{
  "n_layer": 13,
  "d_model": 384,
  "n_head": 2,
  "n_kv_head": 2,
  "head_dim": 128,
  "d_mlp": 1536,
  "vocab_size": 3865,
  "activation": "squared_relu",
  "norm": "layernorm",
  "norm_place": "pre",
  "norm_eps": 1e-05,
  "positions": "rope",
  "rope_base": 10000.0,
  "rope_fraction": 0.5,
  "qk_norm": false,
  "attn_scale": 0.0884,
  "bias": "none",
  "tie_embeddings": false,
  "parallel_block": false,
  "init": "uniform",
  "init_std_qkv": 0.0254,
  "init_std_o": 0.0311,
  "init_std_up": 0.0254,
  "init_std_down": 0.0,
  "optimizer": "muon_variant",
  "lr": 0.00123,
  "lr_mult_o": 4.0,
  "beta1": 0.95,
  "lr_head": 0.00507,
  "grad_clip": 1.0,
  "warmup_steps": 200,
  "schedule": "wsd",
  "decay_fraction": 0.864,
  "decay_shape": "linear",
  "final_lr_fraction": 0.0,
  "batch_tokens": 32768,
  "seq_len": 512,
  "doc_mask": true,
  "z_loss": 0.0001,
  "train_tokens": 350300000,
  "steps": 10691,
  "dataset": "wikipedia_en"
}
Each number is 500 + 40 x the weight over the matrix's rms, rounded and kept within 0 to 999. Layers, rows and columns count from 0. Numbers have three digits each.

# layer 7 attention output (transposed), 256x384, rms 0.269, rows 85-127, columns 192-239
552422464514541503549592480545532518479509468449476429511473531466451473578507487500523486470422552451439506470515505419508459499510447551473515
561432421446470462487503600522522494510515518488569538512483474529507474463541472538528490422479481447445419456493554502529487558579587509488482
458497529525484453468577526544532524568436540533542531443432484510592498523518488456483530520513476510419566554618466551518478511506505583545534
553532502491474537468458494519485461540530477557509519482447486565493572554484585465493494588473469471503550444468520483465543507541557486472456
502545457492463535458469484560497458593482485519461526496556466513548468537588466434527505527440516509492453446579505541514512608520507426493457
486466554604391465536475463516516547552536510562469496531588542428519490436474497470429486443491456514495453545472445534497531552557514505486445
498511495485516542517566500449503530452564530506452453490470501501478511413391493488496517465512526514480448567493506468520481469576476513494519
427607409467417582520523535495610570568496529460460483572526439509541533522502610473498469505468508504434489395558567534438536473526492438548520
465509471539483521486506399511494459486515563480533480550629508524470491496441462463530566560553483523488448443460467517529506480543604492516450
500445508564514524578435436490516463523498480423398526480476482500438435472569539446429449601534456534557540479509455436438451491538513482499512
515529509529496515505499436495521531532564497541481454513448528549503521448454484368528475471511536452497520502482510423515518505532459556467537
471480489519493523536495541457524496467435482447478491497485520464506527488455528568510408361509489482478536504444456499478460530483484542529492
454576496514501509494490482467460483506410473452529457464474547585494586460446491448521468598537505541586475405543494493503499528440515486528521
515419553460442486510476540466442513591535460519465477458472499509467414577524469390536412435488527471523545461524509509496523481553572495490494
407515464530522514452472526503492520489511581596473516550526493502555520513487590442507473586468507491530543486432497534505539493409494479488587
506572530422466508508597523551499504457504519513530524521493550498527608513466474577451426460517579566500529517465478513408550516476512509485437
534529495495520476514560547498529483470494559561486431408467499441530471567506514521471463511530552525537464477520479464432549546487536481469505
578547527534534481520530477549500521488512501551531527530453550488578450496477520557518524458443507496524468493504512534495477550422477441518483
489584512544468458481469542512490472481490559476465500475578495479445494557454504517511522550525513488538502476546486477476482452521464465531473
427496577506461465516379462447472541468533526457462490475502510482434584456522437436448489519471481438533623416510521495509618521559529474510442
516509485549563518555459467525527444512560455483547519530515457468538532559523515467490570518429517563549514500559430510525589465516483526573522
456539525551530491536610462522401541528533510478441414543528561486429422474541504539467502439432531491517614485515580441490466523555497518504486
506446450575567496447500525466528525515526534492546445528426476512562453499495541496489466612533484539627461473521548482466515475463506397501471
547484487562445472518473596509456560447495475507478502460445473498449524511505559489466501464490494475583437551556452506495497449519528525509462
547457469537509408558431432570537404493496456521562580423498493521545520496486518494408577464580513451499586542565435482536540492496568502523497
532522467563501553489488491468581494409471484507531539506463494464484443506452551530496553558549537481495527496504479535542485494502516549431502
542515524494453505542454421493509511486463565472487545502485559588542605558523480583506516512484532442494486471516499466591488485453531472495542
486465493537480525563480488521527547500470524419540531515514536415509477498520503507543508419512510530539456520420507502612450493502527522497515
559487563425490425538533449521469517500456453456494470488487497493485514455550507448560555475545435466437543542469509517482532551527517475508475
604514573507416524494518556508485577470528497535490489526518544468503519482456471509483571417492447374459628497531485527466467459585522456519477
463509549519465442437469523476483510582483443515532464559477550597473459499578402475463531478491544414557500493450491490518413476577545528494416
560511517517518490466466521492510558477518533526568534487484569462569511485556469457519501448496526445443441526524481569487399489492466541477530
463490481446609534508524500542495460532456474468478465495505577537502499547568429449491481600489480457482438459513503464572476469605504399469491
501564429465625526503529455500476536503514558519508537486531508494502478593502494485441555501519491477452504541513470546502463469512498552518431
477464494483490483484504567572489543438505506510500513477525505462520559484478452459488509572532525478441470485528515558485517514505466413413467
470446563487528485478491554529507513500443486488556500536540458481483488493515501522551465457458439544550521512487473485495540522463521561539431
520524515487476505467498532548387461465516522572464505456510567479437560487470504480515551552533539452540485502500560560531530595466482459488571
462504500503514495578442485560515506489515492484480441477521504483478515509536439494527476565407481516506452483534559495593521561487485453520514
493548565595474626474524459467508506484484436472497496530468461486527384432535495589546481510556534489525547390507481460446466482543556466543548
511514481489523485482470513454481526538552484484437454502524478527572501481503507488508466536484502521504480541534484573555480489503531472473430
509574517463453474528500537491517469581553424510488452437445556524524517526496456451556446562460464509554495574510522539471476462436498496507491
473454536530491483494487493499472577532532556469469458479516469459492498473458455514479507484579512492422520467531502476533512557505484509489526
430565495562508511508532416527474443460557469494512489499487429439495467523476472426455470543509472542543425469474558505563572463512394492491473
# layer 7 attention value, 256x384, rms 0.0738, rows 86-127, columns 192-239
505505501519489493557553450525501531427578522529464479486470465510467540523508574470502572525457569470490516438481505460446523547547526527548535
577515496522518494461499513452471486517461466478588507476476518528534493497536529520485479582474553534478456580472490589455430477487526505500443
549491530504432535480469422531485502425423526517518499432502521411450484531504469490435550500513554552462519491474568466482496538506505523512460
546491469488513498654496422531492441577453459451468532465457590485553520508543457545493464471507497523536542509463471533498579465464543500486586
453540496569493474481454482550472499521470561468493482491575498478413432505544449409451531508476535491527515482512532472478551455548475497498582
506472465482475549453492488538550531490473508444545396548466518513520504523494557474469506520463456448487532494417513485542466539512494551528531
523475467541513531487487532473542556566485492525438480529554494577475535520494545525533500502472520442469548488534470552463540467478428493533469
474575557538455508578520490490456503526495548512543501531534451515512604470503536485589489636604474453527450423462528470537582468525505460503448
506456485470524468488521453552435511472493547469511482469573538403470494516442551455493523501501481454470510401502483545507518479514524505435548
529583495445518479404446530466585524484517453470527536424470518445455571479540441506533486498476448540479466543466525474442554494524439561504485
443491476414512518480483569476529463498527410471464600548595413562529545518538389554553470433495437537534526466481482518480541510534531486518495
485509474472486460516528506544479532455504497457528573485537484475495579471485477551511500500556534487419520532505543465493558542443469538505552
510495459433440479490472540492496494475477513465501490479557507570446467525512484489491482477511429496514455450492492481462564499522518496423537
487561511510511520487473528477453493477568442533476480487473478406552433518405472456502450429588510487489516503488528513534490562539530478520482
469551536533544478445530536549575433529478509468578438499510500556459524481422537557422542521478516495487460525482481484479412471596496505462509
503472417471477462572440525526483503523504485491478459476577455551439425463473474466532488466538498498445491523503410450510465530540534506508532
538485511495486493558535544465505423456423582488477435535460433514491436448517395605535554484473502423536447515465540402492471469477518506477466
521582502496528495551569512501436461503504505428481534489537451460513575495412539462568550531428482542589481545587486541498519493514410477496531
531563487542465441495432514506552524525540557455474525497554488548483512482519594525527538426479457461478560465514489490556535487513543518506519
550468510519531471507494436534582542535430432520551482561540495538473496566490524635522483502473549574529471500569457546466519539507527425475522
504494553541466521466520515479505509435546494459525513630499501489531529486483506499469434508432422541548521535549577480478487514475462453396494
552534506601570469470545490509519585429558520537530450509489479494452517605444511518499510459448525532552478490496468486483537505438570488446522
522495557497500515454512533532487478494511527509446524523461498485464516483551501496503557520437496462559527464506501494502520489504510628511470
527522508540493506508502414472520476525538466559462539478495517482557468484443550492427482448562458483464523574488514514525515549478494514528512
545500518528474479485483555488505499520546473581465505486473483464466515453455470480484458547505481515460525534464469511471533533533503493444571
547480468434477476481474489506486492457545539481492560511537475481581493503495486522520539441456565456463496433571473506494482573548558511465482
517540506551533470473568486525492497476567497506494443471523493552445568490524529525469491494508467494580532488474514519519523415447569464561640
478490458454465474600525514530523471517436528525511576483427525527495488455484526557465527548513399519509486473516513539536535470487541581495531
577512524552501419569510585487575504513520480496505508468547531494471418522500459525469522486481503558476535493523493465470513542512503523540536
524530550483500513401444478492505444518530597490465573501521487456528497540556524517523578458509426439568470536493518526528530518557527537481469
505508580456537458441510516558451517477462490548528493457468462589502537538456496517593477496460504504494500547471450546455501497503567473576453
548500473460536500532600479521433487536416485535494507486502505595505420478512501532472521512560488434464486527486447524494468531567486463534535
465482488513518534560520410435503473514521463473530495432516506488437458546483521501486527478513533593523489534457552476551440495550508467548420
544481450497477491536519537557490546476551557542461490441532494590539481499462522503467587467546481483483510464504558556464489527536520483511554
499467526433515499468502479511460568436531531503562552471522478492502544535508491471448416529512577543548465425525521470435474461430517504524512
447456492443518606544446585513468527518528437491489481494457542547443587454536530501501474578531510433437517477428543517544529506504509468496524
530487540473462520542549473518447449475498545523530459457447536548452545487481528443543473506391428433512528507508506458550527524497518514496523
551479461505470493482555502484537518487449496480498455579485513529507497470500504519487503469509409457494566395518503471454526595556526536470504
523552491467540482534465547494496452546501482536518431549516476483498525533482527516536513544417525478501420452471513538586522529534491458501534
416556443487398530537511480531424483506485507487522511493545604446525504498522414458548553516446529490480448572518456484465510457509567569542501
515521502466459484531523472485534472480575566513581438409476501536465489544430531441556526572485442503474502523466542533493591455474495463416536
474424516448463560493528487541491490569487498509467469475497470528450518518487486454509472501452521543467537500525550547555509455525475452533468
# layer 7 attention query, 256x384, rms 0.0661, rows 128-151, columns 192-239
495508480487461490500492495517526506506483521489520583552541503465473526511543459484559505447435565489525473427514490414429528537420522569602510
562530543526521498514548469531517560461466490509499432451436534494527448470522553521464509502499450508469537490523543517505466497549527427444418
480553511506474527496420514507511489498500480498518549550519485518447506547555509508552515485446486424508512444566485425466535523518478520470573
498467495480535484519458492484559560547501520478544533543515573519520555480510472492597515523357474528489559529539458565553497489537517514437522
495463540541521497513479543520528473527444518512499541524487471503516590550507451508508538480502560473488480464500442494466540526481529567559527
470481514527528481437523551471499544527507522555527430509504545530511490491520538521529532536468443520542516481509520546594509515483501457518463
462496449543499460456579446439532485546535505457529547512518441454465452529574478549534543463486528509505528503542507464497514487447445492511472
550439433477509463525484491452468500472502486540562549483469558547567485546439427564530467474484460559582471519453541452437548474490483533494519
496475531482517495476476527490547516483490498478589575549547604503437530472510526483529513561483516521479458497531555514437429492457505485493528
488494476543570551471481488469463417506496465508540485457550454474522440479564487543529520552511494489506546533534494561543474484501478479475427
512478486514497432536525479534529520557519553455510521449537458522569428541536428588518472547504533513598499440512537428482473492489577426519560
503495522552521506517561473458553507460437509489523443491448529489509521485499417533477451454507507521465435538507509465453525457532436539495462
512519481536471525498518455498448529423591634471515546492515523443420468548545507514468514481486489548568451470501553492559502473533511420436527
504496452547553508502453488475464532549463505507435474514556477480489503422429488504539555523415502530505530533506483519596505536437481554469465
548506534486431493569455510460584485521544577506497473527483527467526496461383550520482510428475491545473516549507500468435483520536456494485501
511474545464556448550526547557492517448447570425509522515414605591479499539456405545444531524583466527476376522543506451479465465515572515567548
481534443563525515520514490515461523468484491413514490500541445527431535499441443476458497572494572500547419487432544522529475496436541526554512
502465454489457495452536526510449576501486489532443437478536464502486479530490447558485456552509443488531617439521500519456509522532486481477439
420567541504518529497535486459453432449540463444540518528466519510519526457413501556437501496572532564536516516406486524533506611497521447516558
491529478517480539524463471429489450479528557501486459515495556489479423500542470482429456485470515524577589480479538419536511468516532573486534
487476395528489521498518514485504469512509545503490430504500447529470481443480456465543466494543476549501540498497532484554586478473579463551427
521453477521513463462571559509412472520546488475504525396443494583459496465475439467538480541509562408491479493504470491554496535486510461562485
504472429517470499458536473397539433517448482543462570561504506467553520519581504536411563514451570480430533587527421546538465553456522534502533
536506518574489488608523482499392569481583497439541446464422551467491530554458485591520489473442525532550542518503584489464538472511524434469410
# layer 7 attention key, 256x384, rms 0.0669, rows 128-150, columns 192-239
494479510483536577526459473457521524531515529517491492474533479467446519513539456577477549530485496536489445609460487522501521478472490536459518
498473488509487484446534445533409493518432537520452555508534503498429477430464474426524478490456492410528443510492512537492476539471537504519534
492503439494595585482529496505499493509452526487464502489496493478415496510490511505426517508494514530491498627415456497479528483424541505478525
452600542446512521436536529540467451511549474502548518411526399550473475533482499502494472522539578595517514566527551480464530508508493487569488
429484546515501472507502484519479540461592457531572485451436466483471512516409487460459478472437467450483459538478553456438514522460501469454459
489530467469510514499511449532491454502520489424462464510526483478508456487512488480522477427509471520388519547475538507476488482524504524524529
423483513539460531511543434501484531563499499505488532493478511519487542514461554506454482512443519476519482469544493510489487501513482490478512
488481496494488530531534531456500477532471489458548452521512482449492576467463549488481566463471539474449525460528447538535479481419493438577530
530459490502515488432482517534476552482494477491528509457563548485518554539559552543494526477405449532454486485440488512496440471490464478502492
431400461479514512460559528536496557466499485450490559530485480520506554477426476490503518510447535503493477536489444535470506546519516473473550
531456377487494496519547477530504512472591402457495529477461557435540448547440498500471554492561597450525489490564462428474473487496455510446485
484517509460516417488439496471474415488426497479490470475495576595511492607468519432511460496544536507540497437456475468557504546507609479545484
482508486468556553559461500519493560611532522502542463435470435541569426504619453537493386599484511466499483510469532538520425454540465493554498
441569551481464502563563454459504534417542530491514442479500494514492486606494516517510525503575512453531511493481513530472441443543453396528490
529539573497492544502464436597508486504441381471524467493515502498515400507512481521560488614531462465552466468443513536551519571486516491587438
474504568427543457524522446526514454608496449623572499488481490563516494485486436485504505502490498548453444522482498498525497592526513534471467
454535497504432500485583515448511583477541564561513540550515476525459473488483527487495474429450500557544604571625534491430488452498550390490534
547501511479509445482579512509551437496558532542419505498537481439503507496518567461454510457451514470517542517583480414467577449530530528366483
465480455609513495446414476478479584513602473436507486474538523505551568507483474498548580480469509476377591512474453502515478457426503542511492
514515447441535486463566555545422482472544487586495486483536567476464529522503458477551427488448584528503468470512490517417550462481505532554501
485451574475570414550511442536547522553510534432540489486476473508525493538499498490490577505534485528510469553526569585520492474469487581512447
514505582475564574544536510490564540514485399535433567502501491583492504515544468489469475548497493473547432528507414449450502413578480535547497
517430569471395502441506544526437528429401519498540431520508533512538472496450538508544488460504513505520465529502457489519487519500530484445505